config.toml
intermediate_size = 768
hidden_act = "tanh_gelu"
norm_eps = 1e-05
positions = "learned"
qk_norm = false
init_std_o = 0.00487
init_std_up = 0.0207
optimizer = "adamw"
beta2 = 0.95
max_seq_len = 384
doc_mask = true
max_steps = 3897
dataset = "wikipedia_en"
Each number is 128 + 32 x the weight over its row's rms, rounded and kept within 0 to 255. Layers, rows and columns count from 0. The size above them is the row's rms in percent of the matrix's.

# layer 5 attention query, 256x256, rms 0.0558, rows 168-214, columns 160-191
size [ 86  98 119 103 103 128 110 108  88 120 123 130 120 114 112 112 104 117 116 124 114 110 128 103 109 120 112 126 118 117 108 112 110 126 124 109 132 103 119 110 132 116 115 122 113 116  99]
[[179 125 111 155 106  94 117 133  92 205 133 161 174 104 132  83 139  82  77  98 120  96 162 110 126  76 113 136 106 128 155 129]
 [137 210 147 144 122 153 112 125 183 126  89 105 105 165 180  98  56 112 105 135 166 112 169 165 148 138 110  63  89  99 146 112]
 [ 94 143 158 120 141 130  89 140 152 141  96 128 148 145 108 120 117 159 151 139 116 147  83 118 137 173 167  83 143  85 109 103]
 [159 183 200 113 104 133 160 172 190 158  79 184 177 120 141 122 115 133 123 143  94 109 128 109 113 179 154  57 125 146 141 113]
 [239 100  92 201 121 132 107 169 103 135  82 104 161 124 129 138 139  71  84 131 162 163 103 131 107 124 149 135 179  93 127 112]
 [ 89 179 188 120 139 124 106  82 111 114 124 149  56 132 160 115 105 140 130 116 151  59  99 159 107 155 191 130 108 113  95 156]
 [ 91 185 109 158 139 147 201 135 194 135 164  95  68  92 144 150 139 156 220 167 123  77  52 137 185 162 109 149 125  72 138 107]
 [ 83 195  49 100 121 134 100 108 100 133 144 143 109 104 180 150 103 138 119 141 158  88 113 116  98 122 145 145  93 114 105 129]
 [148 121  98 108 167  78 153 143  91 145 110 158 115  74  96 108 172 127 147 120  59 159  69 110 148 124 148 139 134 153 150 149]
 [ 65 103 169  85 135 131 118 124 111  75 128 149 151  94 143 155 126 134  75 157  86 118 168 166 112 108 211 122 124 136 176 182]
 [134  87 111 130  91 127 124 129  49 142  79 133 135 115  83  88 149 171 159 133 174 127 112 121 122 102  55 132 172 194 162 103]
 [145 109  85 104 141 141 110 125 108 116  94 191 115 117 150 120 123 106 103 115 140  82 144 143  48 119 170 100 124  81 165 125]
 [149 169 173 134 125 117 152 114  60 137 138  92 183 116 134 155  81 182 140  94 126  81 158 118 118  90  54  93 158 123 143 115]
 [180  70 107 118 121 132 141 147  75 136  98  77 215 110 119 150 142 141  53 150 132  84 154  93 102 116 102  65 112 137 199 100]
 [216 182 103 109 151 128 118 145  95 163 161 145 100 110 118 171 123 100 146 128 120  97  91 134 159  84 158 112 167 142 190 145]
 [255 130 119 132 109 119 138 121 151 176 167 115 167 141 154  84 132  87 150 158 113 149 162  89 145 132 151 101 107 123 134 137]
 [ 88 106 175 111 171 113 170  99 143 101  88 116 147 186 169 123 136 116  94 159  92 130  92 177 165 141 140 125 166 112 143 116]
 [179 105  92 124 178 111 109 122 117 142 151 135 192 165 127 111 122 140  96 154  95  89 126  88 135  87  73 133 154 141 120  66]
 [ 74 166 114  82 141 145 111 123 131 165 115 159 166 121 124 118 131 105  92 178 122  76 131 133  94 165 188  98  50 100 152 128]
 [121 133 130  98 121 124 154 117 161 122 109 128 133 140 129  85  88 108 127 140 109  72 148 142 161 147 109 148 129 124 152 114]
 [160 149  78  64 109 148 146 111 128  69 102  94 121 152 120 163  68 130 147 143 130 119  77 107  96 150 105 125 155  82 210 147]
 [146 132 153 135 207 145 145 113 124  95 167 109  84 129 187  97 147  68 114 113 155 101  95 136 150  85  11 122 174 146 124 132]
 [174 162 151 150  90 111  95 137 112 163 147 143 156 128 120 154 153 109 194 151 118 202  92 121 147 156 115 152 153 210 154 145]
 [164  62 138  89 196 114 103 149 133 235 117 114 131 184 129 155 117  80  53 133 222 117 115 143 140  91 145 168 100 139  44 104]
 [215 146 178 132 145 143 124 158  98  82 177 103  76 186 194 108 121  93 109  80 148 212 138 150 115 115 183  80 107 145 102 118]
 [123 125 159 148  21 131 113 128  73 157 132 149 125 122  58  77 129 158 143 102 133 149 159 149  86 159 131 145  73 178 116 152]
 [173 145 105 155 115 145 137 162 117  53 138  83 110  99 108 128 144 136 156  90 103 175  75 156 135 103 112 135 116 111 162 152]
 [165 127 167  93 201 128 161 187 128 114 140 167 125 113 150 141 147 100  81 127 138 118 112 127  80 114 183 129  81 179 123 137]
 [125 180 179 125 133 123 130 119  94 126 190 148 138 117 141 134 124 147 212 118 146  75 171 137 171 144 104 143 174  83 142 149]
 [115 133 163 175 126 134 127 117 107 169 113 109 165 121 127 183 109 208  95 127 145 125 167 134 116 159 124 104 127 133 208  84]
 [145 148  77 189 120 122 133  93 155 169 167 128 146 105 129 172 117 129  59 161 106 131 187 118 162 111 127  51 105 145 191 142]
 [ 96  94 138 140 132 145 165 147 155 108 100 127 104 126 127 194 118 193 136  99 140  94 132  79 102 121 117 159 141 122 118 100]
 [104 167 124 188 117 147 122 169 141 151 185 154  76 108 106 100 166 128 118  82 155 186 124 144  83 179 150 127  95  85  93 176]
 [ 66 139 189 121 131 135 121 104 125 113 120 106  67 118 156 124  95 176 156 120 143 139 137  88 137 143 115 105 143  83 188 118]
 [139 177 105 178 126 136  73 145 126 117  63 131  99  59  89 113 130 168 172 107 182 148 121 150 112 151 119 161 147 140 108 121]
 [166  39 132 132 102 126 133 199 118 146 126 114 127 119 119 137 123 133 102 110 137 150  90 118  87  61 102  84 164 177 141 163]
 [128 158 110 144 143 133 164 156 199 110 165 153 208 151 147 160 170 172 144 156 131  67 160 101  96  71 141 121  99 102 210 105]
 [174 148 152 192 127 108  83 195  89 102 120 157 167  96 113  97 180 150 156 110  99 131 103 130  60 139 151 103 144 154  89 190]
 [ 84 225 120 115 115 147 149 142 177 119 142 137 106 175 159  89 108 188 229 118 158 153 129 127  67 207 162 123 113  83  58 128]
 [139 111 107 161 103  99 130 101  95 124  98  88 129  86  84 108 143 131 126 145  92  83 116 119 131 138  70 172 178  58 118 145]
 [114  90 129 151 144 124  69 124 120 114 119 152 123 131 171 122 118  70  94  94 127 131 180 125 107  94 179 189 135  85 127 139]
 [119 155 126  97 149 127 112 141 154  89 157 173  69 168 125 155  87 142 162  99 127 128 123 157 122 131 151 158 119 128  58 110]
 [154 143 158 136 132 128 105 124 134  45  95 161 195 129  86 122 149 115 144 171  98 156 146 119 123 123 112  66 182  87 116 135]
 [105 128 189  89  94 134 164 205 117 114 147 145 128  90  75 162 104 135 118  87 158 132  94 172  97 137 187 149  96 131 113 189]
 [203 157 171 146 180 155 161 142 136  89 175 101 102 198 180 172  91  77 119 106 155 162 131 160 124 100 108 133 104 179 118 123]
 [160 106 166  85  88 135 166 110 145 133  94 160 163 118 141  59 134 133 198 150 134 121  42 115 151 154 113 135 142 174 220 160]
 [ 96 129 169  85  51 119  73  68 150 188 129 135 114 132 151 210 120 142 136 140 171 178  40 120 147 158 179 121 182 114 127 155]]
# layer 5 attention key, 256x256, rms 0.0516, rows 168-213, columns 160-191
size [ 96 100 109 102 111 115 115 113  96 120 128 123 127 114 116 113 105 114 108 127 111 114 130 105 114 121 112 111 122 120 107 108 117 130 114 113 111 102 122 102 120 114 113 118 114 124]
[[113 160 157 143 135 139 155 124  97 136 132 137 195 132 164 166 133  99 124 112 104 139 149 107 154 120 130  88 153 169 153 124]
 [132 108 140  96 129 163 170 140 183 143  96  99  85 150 104 144 147 145 119 133 136  81 124 128 141 106 118 113 113 117 124 139]
 [128 111 119 115 120 155 200 146  89 119 116  98  91 129 133 107 111 138  99 129 133 154 111 129 131 122 141 133 141 125 189 115]
 [129 131 117 115 123 192 199 129 119 154 118 103 136 143 124 115 117  71 123 125 123 140 120 100 160 139 111 101 140 139 105 121]
 [181  48  34 118 129 171 160 170 101 176 151  74 173  78  97 148 162 130 114 138 149 210 123 105 147 126  91 121 131 119 104 103]
 [115 163 169 122 149 128 116 108 134 175 119 195 107 120 130 140 114 166 136 104 162  48 125 117 129 124 150  88  97 101  93 141]
 [205 181 156 148  84 123 165 149 202 123 179 143 140  83 136 109 115 132 169 152 125  62 103  94 123 100 183  93 121 134 111 120]
 [146 159 127 139 123 148  59 136 182 154 109 145 155 136 122 126 103 124  99  87 165 102 137 184 108 122 139 100  89 140 119 149]
 [120 185 154 133 112  65 148 158  96 102 132 134 163 105 136 113  95 111 143 109  72 132 134 139  91 173 183 100 124 132 133 150]
 [ 85 116 155  90 134 173 101 129 168 163 104 174 121 144 148 181 158 143  95 117 168  93 146 198 126 118 141 116  98 108 154 143]
 [102 142  86 156 139 144 144  98  49 112 111 102 117 114 115 183 180 163 174 173 114 175 114  94 144  98  47 146 131 140 110 146]
 [148 129 139 125 121 165 107 121 180 121 105 152 176 127 141 113  96  86 106 116 137  81 125 186 114 145 143  80 139  93 102 173]
 [136 144 194 128 130 133 168  75 119  95 131 109 157 105 178 135 102  95 153 121  67  63 117  99 110 110  91 100 172  95 122 100]
 [106 129  93 109 153 125 123 137 117 109 128  87 112 132 138 161 144 111  90 160 159 116 115  66 138 109  96 127 125 114 188 124]
 [119 140 161 105 114 108 121  94 133 172 121 131 181  67 152 145 146  58 146 106  98  61 138 147 178 130 184  59 174 136 183 179]
 [159  82 120 173 116  54 143 152 153 127 152  77 131  86 124 127 130  64 115 162 109 100 125 134 104 169 129 144 148 105 149 134]
 [ 53 131 122 111 143  98 176  81 163  63 131 177  97 208 135 135 157 119 124 167 108 126 130 147  91 105 181 172 103 145  89 122]
 [152 105 126 110 164 106 136 121 198 133 126 149 171 138 170 149 108 131 103 126  87 102 111 107  89 135 112  77 122 129 145 116]
 [120 149 134 109 148 213 143 123 115 152 107 115  98 141 125 152 128 105 102  90 156 118 134 130 164  88 129  84 100 146 162 152]
 [129  83  83 112  93 124 134 108 187 139 140 139 113 103 103 104 131 157  98 127 113  70 106 166 143 122  65 125 149 126 131 111]
 [136 135 140 139 132  82 114  92 183 127  58  66 122 118 142 109  85 109 125 155 115 109 127 129 154 197  79 166 161 160 167 127]
 [146 150 156 142 178 142 100  63 156  90 158 130  85 148 193 107 169 105 174 124 131 141 113  96 158 125  88 142 135 149 104 141]
 [153 122 130 158  91 139 122 168  71 165 116 111 149 120 119 188 146 120 148 120 154 206 125  94 145 111  54 139 167 167 139 123]
 [ 96 113  70 133 174  96 152 149 106 128  90 172 136 155 138 161 116 158  95 123 140 114 117 151 114  52 198 112  98 110 118 108]
 [ 99 118 164 138 140  61 185 116  88  62 111  65 117 104 158  95 124 120 140 107 121 137 124 126 152 161 127  86 126 118 111 143]
 [140 104 114 204  76 156  70 106  99 166 126 150 149 129 122 116 111 110 164 137 139 135 141 100 155 100 101  83 142 115  78 156]
 [135 132 123 149  81  76 109 171 136  71 128  62 123 118 155 115 117 111 118 164 129 124 126 124 119 167 107 158 141 132 154 139]
 [135 151 113 148 154  73 113 153 167 111 146 141 151 129 167 167 100 117  91 119 169 146 123 154 114 157 160 104 102 121 109 136]
 [156 170 186 138 116 103 134  82 109 158 174 102 146  34 160 123  70 131 122 133  60   0 151 101 117  96 104 187 134 126 158 140]
 [149  87 128 158 102 167 144 154 114 178 145 118 131 126 170 200 115 155 121 147 115 163 119 114 130  76  98 131  95  97 159 123]
 [118 124  70 106 131 129 149 109 116 104 118  77 152 146 130 156 149  83  77 142 142 147 133 132 178 116 146 130 134 108 166 138]
 [136 147 152 141 144 126 105 130 193 148 128 137 166 128 125 206 121 191 176 127 136 123 143  77 131 137 134 135 124 113  73 106]
 [175 106 122 127  94 159 102 147 117 148 198 142 114 122  94  94  96 122 116 109 153 158 144 165 111 153 141 153 136  99  95 132]
 [107 183 197 138 133 122 149  73 115 103 147 127  70 137 137 111 109 151 163 146  86 113 130 147 183 108 122 147  95 115 125 142]
 [160 139 127 134 103 197  89 194 103 174  98 151 166 150  79 172 116 154 129 124 132 152 130 135 107 168 107 111 103 140  93 178]
 [ 98 154 113 104 125  75 150 171  81 107 113 143 139  77 161 124 150  87 116 104 115 123 101 139 133 119 118  77 130 107  98 118]
 [140 162 133 136 131  23 163 136 160 108 169 130 193  92 122 143 137 103 104 151 130 128 121 139 116 128 193 172 124  96 190 137]
 [142 138 132 118 103 133 111 168 111 144 161 157 161  93 146 117 138 105 100 133 130 109 107 150 104 141 124  95 129 121 135 132]
 [125 192 120 130 117 108 116  97 184 109 148 149 116 156 102  81  85 110 129  93 129 160 151 147 165 218 131 165 143 102 123 127]
 [132 150 117 126 130 104 118 114 120 144 158 141 150 126 108 100 118 147 132 157 118  88 137 125 108 159 145 141 156 129 142 128]
 [120 117 153 153 135  97  34 159 164 169 137 190 147 114 140 158 126 136 104 117 154 108 162 163 108 122 134 147 110 119 148 133]
 [164 122 135 123 153  86 128  99 178 159 135 143 124 115 108 171  70 149 144 110 144 122 130 186 150 146 143 109 135 141 101 121]
 [128 114 153  99 138 149 161 106 137  74 110  77 127 112 122 134 143  61 102 147 144 160 122 138 103 168 118 100 184 131 154 136]
 [156 130 172 129 135 173  90 151 182 178 130 177 136  61 121 130  82 152 172 100 160 118  92 158 132 108 158  88 132 104 132 116]
 [135  95 111 133 159 102  84 122 166  89 112  92 103 151 162 164 149 140 169 142 210 164  86 102 142 104 116 108 135 121  81  80]
 [143 158 180 140 137 151 165 141 163 134 157 119 112 107 130 150 142 122 179 132 112  44 125  41 149 156  91 188 182 131 161 117]]